config.toml
num_hidden_layers = 10
hidden_size = 128
num_attention_heads = 2
num_key_value_heads = 1
head_dim = 64
intermediate_size = 512
vocab_size = 2048
hidden_act = "tanh_gelu"
norm = "layernorm"
norm_place = "pre"
norm_eps = 1e-05
positions = "learned+rope"
rope_theta = 500000.0
rope_fraction = 1.0
qk_norm = false
attn_scale = 0.125
bias = "all"
tie_word_embeddings = true
parallel_block = false
init = "trunc"
init_std_qkv = 0.0477
init_std_o = 0.0592
init_std_up = 0.0683
init_std_down = 0.0683
optimizer = "soap_variant"
learning_rate = 0.00505
lr_mult_o = 1.14
lr_head = 0.00869
max_grad_norm = 2.0
warmup_steps = 200
schedule = "wsd"
decay_fraction = 1.0
decay_shape = "linear"
final_lr_fraction = 0.05
batch_tokens = 32768
max_seq_len = 1024
doc_mask = false
train_tokens = 137000000
max_steps = 4181
dataset = "wikipedia_en"
Each number is 128 + 24 x the weight over the matrix's rms, rounded and kept within 0 to 255. Layers, rows and columns count from 0. Numbers have three digits each.

# layer 7 MLP down, 128x512, rms 0.0683, rows 51-93, columns 64-127
097102135087177122190142103161116165143146176121137108123140140080140143127148111138113095151170128134135140164145103097095159148105106160115175129129131087148093122135114111121114115115164117
115151097189162112110090130132160103081112099117117144125114153132126109117165130090142113127103149126091113118154095138131134132149123128135180165146147105153112125104129088136150125165134128
129133130112136139123122154102133180125123158091120127165114134129137150108139153151102138143130105144132113116092127156128108136077156135134129094143140144122083092113166077136088147125128166
115120140121112095108124090137188085124128165148082127153128102117180113105112169126149129152119104157143093157143140101139103144131120124108109146126111149145155140109096139089121147158185104
119165122089155110084123181158170151123112111146162139135095125110159147156126153117135139154103086130135135124111112145129143151142138082125115121183111115117111141113122120100122109131121110
148119108148110111132139133146156111112184113138072141134125119167116124152126138150124121099118127158082125158128128117155136112104137122148141121149166076141122126123096178072140159144159166
129123151120144149158130129108141128139116150151126115149143135111139106169093117120155171123144172084146090109111099103100130130131129148101160173099082171097172160120135129126096123155114173
109143131109145139170114126152128133095130135077162134094109156160160169122114143145129168115163146119134122135108088126151121106129130134083111117121113137140077131131136111103091151114137137
109177136098117155122130125191116076133129126124139110118105160133122086096087161116143112104109107169181145185147188168137152073120125127132152155097102119139085153178150153139173095101092116
121093128118128106139093118129105083112088147116112155131109137096104104129146112187127097104094099137107162132162093125159151140134121128134118125155102084094123129128136162143133127117106108
107176154148188144136146134152168110147102136167177161157107145080158152129108107142149141144165126129126110164137123114158137156116118099144106149136143107138136113171135145147163140135077112
118093145148100153150151104135137185135144140145151091112147119118122160142107060167068159106136158154119163079137149092111135117137142103143130161133107138145123157138163106105131148136127125
108161160130071156130137156090145093101134088100149113143138095132119147103103112113141097127116114132131139143110104126112124106114137099118103130123116124133150177075131104102138126127098123
108101109140113123069143154131125101134113209165112146106117162141167125110152141111097136117131121122133135110189106096136188134138156139110115106173173141082148131134133150144108115141141066
129125148100139127140079117140112139085103142144135145142126137099105109094158168177094130111110115109119130101105140102125110141168129119120184105138117125113121151114106139145149096137107175
139109165087128130188121140132154157117096145138141129074121136099129110128091108135122137143109101152125110163187119097132118137126145139148178120131114150144127139136143152139119073128084190
159108153143163134108096155168133151128146128095114141144148153132153125115178082111147119140150123112119111138138126156110163095071126142140167129147150122111148145088145158099124103102148171
152138074139140113168074122097135116076173147138105146123128080180094111090145119172128160098144122108107101089102100144143139143136168179144112146161135091138129115159165084119139129132158152
126101104123126119079092154107126106132134132138097160146127125118137125107178099130148110121111143077131137124133129134124153159127116119151142128133157111135159111126175147142164133172123138
161129156144105096146090123079122110117125156117131130111168093147151113145103136092088137156153152097130127096124125127118123146158132086159138118136155122142083157161138138100100129131165120
140089133172107069139109144092120157148109078132111109118138090143100064114165110151139104153129116155107119137149103140150145139132107133129116175125151123134165146098120098129151137126122152
098155171170099128101117088099171128099143137142151099132093133154114117173134139131148167107104123111083118158073117109136159162164127157138120120122141118143110134095168091120136164132117089
156125116113107160140143138133144156128104139142117140096177080101101113128135109120106105124158143126085173161142163177127142113118110116120168117140168140099093073144151113109150149111072127
135152105089089113116156159138129109099092165163165175128124127138170118085139123082127107122165118111132167084173120093135105151154152113047122146121143119090166088134138120142111097152161143
129125105107153165107138154112109130104065154117111101172161110112102082150134167154150104140068124131097106108134084095106138095113139122156105125140109165118170117124081107168099111113130159
128170112135126147151164099141144129110135139142119130112120127125145163157150148143111168141130114149126138127130151130127114133181156123112150137185127089115174096127128165102099189124098129
155105134120123126155121129143139109149146173159172115094137132130066111162147120176130103158099143123159124136136124154109090182128126104142139119112191166095112123093106150087116115125154186
133132136101175092077128072176131108155119112129147099135092108118106158159115164155125156178170095117119143142128122158134132143114150123146164129077120072139144117120117134113086106136165128
125150112183108134144116075111106143137154175177112113098114134157126127129134138129093170127195114138093110154117113145123162148175112147123116093095117129167121153147120129148175108162134143
171180144100105115100131171085147161134146140129135139155122124147106088174101132165116141126128173151101128149160111187141149138124121140152115106141129096104091122160148118131140097111161156
146107148104163102127148119134116126109090132164147086117092114102127161142086110118130143105097138097099171138107168111168136134154142146095143104118110119164173118135112137110126137119135149
142118142137115114153105128121114134124095096109139148157068099144077105130146115114169146146126096128063115131077121118160151133116127127084107162074122144134143145157180174115133084154084133
073128099084124145129126102109137095162124120111097044116142116125120107092119147124148134128102105146132080125097118142140148153154162140143096114117112123087149095139124078141083150122131131
109119113140109084110124125122114124140120163143149135131114126105109108075100119128112136133132117085147101140107117133126087139108091147152122157137127105127117181116100126106113116095101142
113081138183113099141153160114109174111165128118157085137124125189160150145112101120116160129079160140054124133133090124153160119119123126122197104115146155115188115138089133120147157095166142
136180141161139159158108128132149118085121111126105103126122129156138136096103160113154183128111103098083115105175133138137168130192138155095126117121126121135087088108142106162078103118138112
149152113121097109111139122111095110117127134137097163113105105107131139131132162150107135116119097137180071161106123122124138130201140152087162098136132120141150151134128120150166125091159099
116119121177108110170156121139132168119134169133128098179166108088103125094137144189101117135137146115096137176146114129160164161151138128120092185110145117150154147124130136129136138163132170
173092141132144136123111173157124102102152134118133139122109092113119151134110083109135115100125114152132148086125112113125173091164113154088180137132140119149099135127127117128139120134132089
154113092148130122092112157143107133109103117131133127147128134111144112140105106152162125106133093176150125122113076135185127129136139154120101109152150104141116138181107128161140163135121161
114153125118100097147129152177100177116136173084107115130153112128110136144095090118150128088119114126136136163176135128132122141140185067101101127131144160110105115119120128122118114079150138
154144088140086126114110119145084073123147118111137123125162144133143125127139166072150137132128143144100119167127134166169180121150122149137131160095107144148100119114139103097121135137121143
136146138116165163151115140165135083140169162122167102127142103153105109140114129129105138170142175128099106142095147114087097104106161072117108132115112157131106144120136143110111119111159128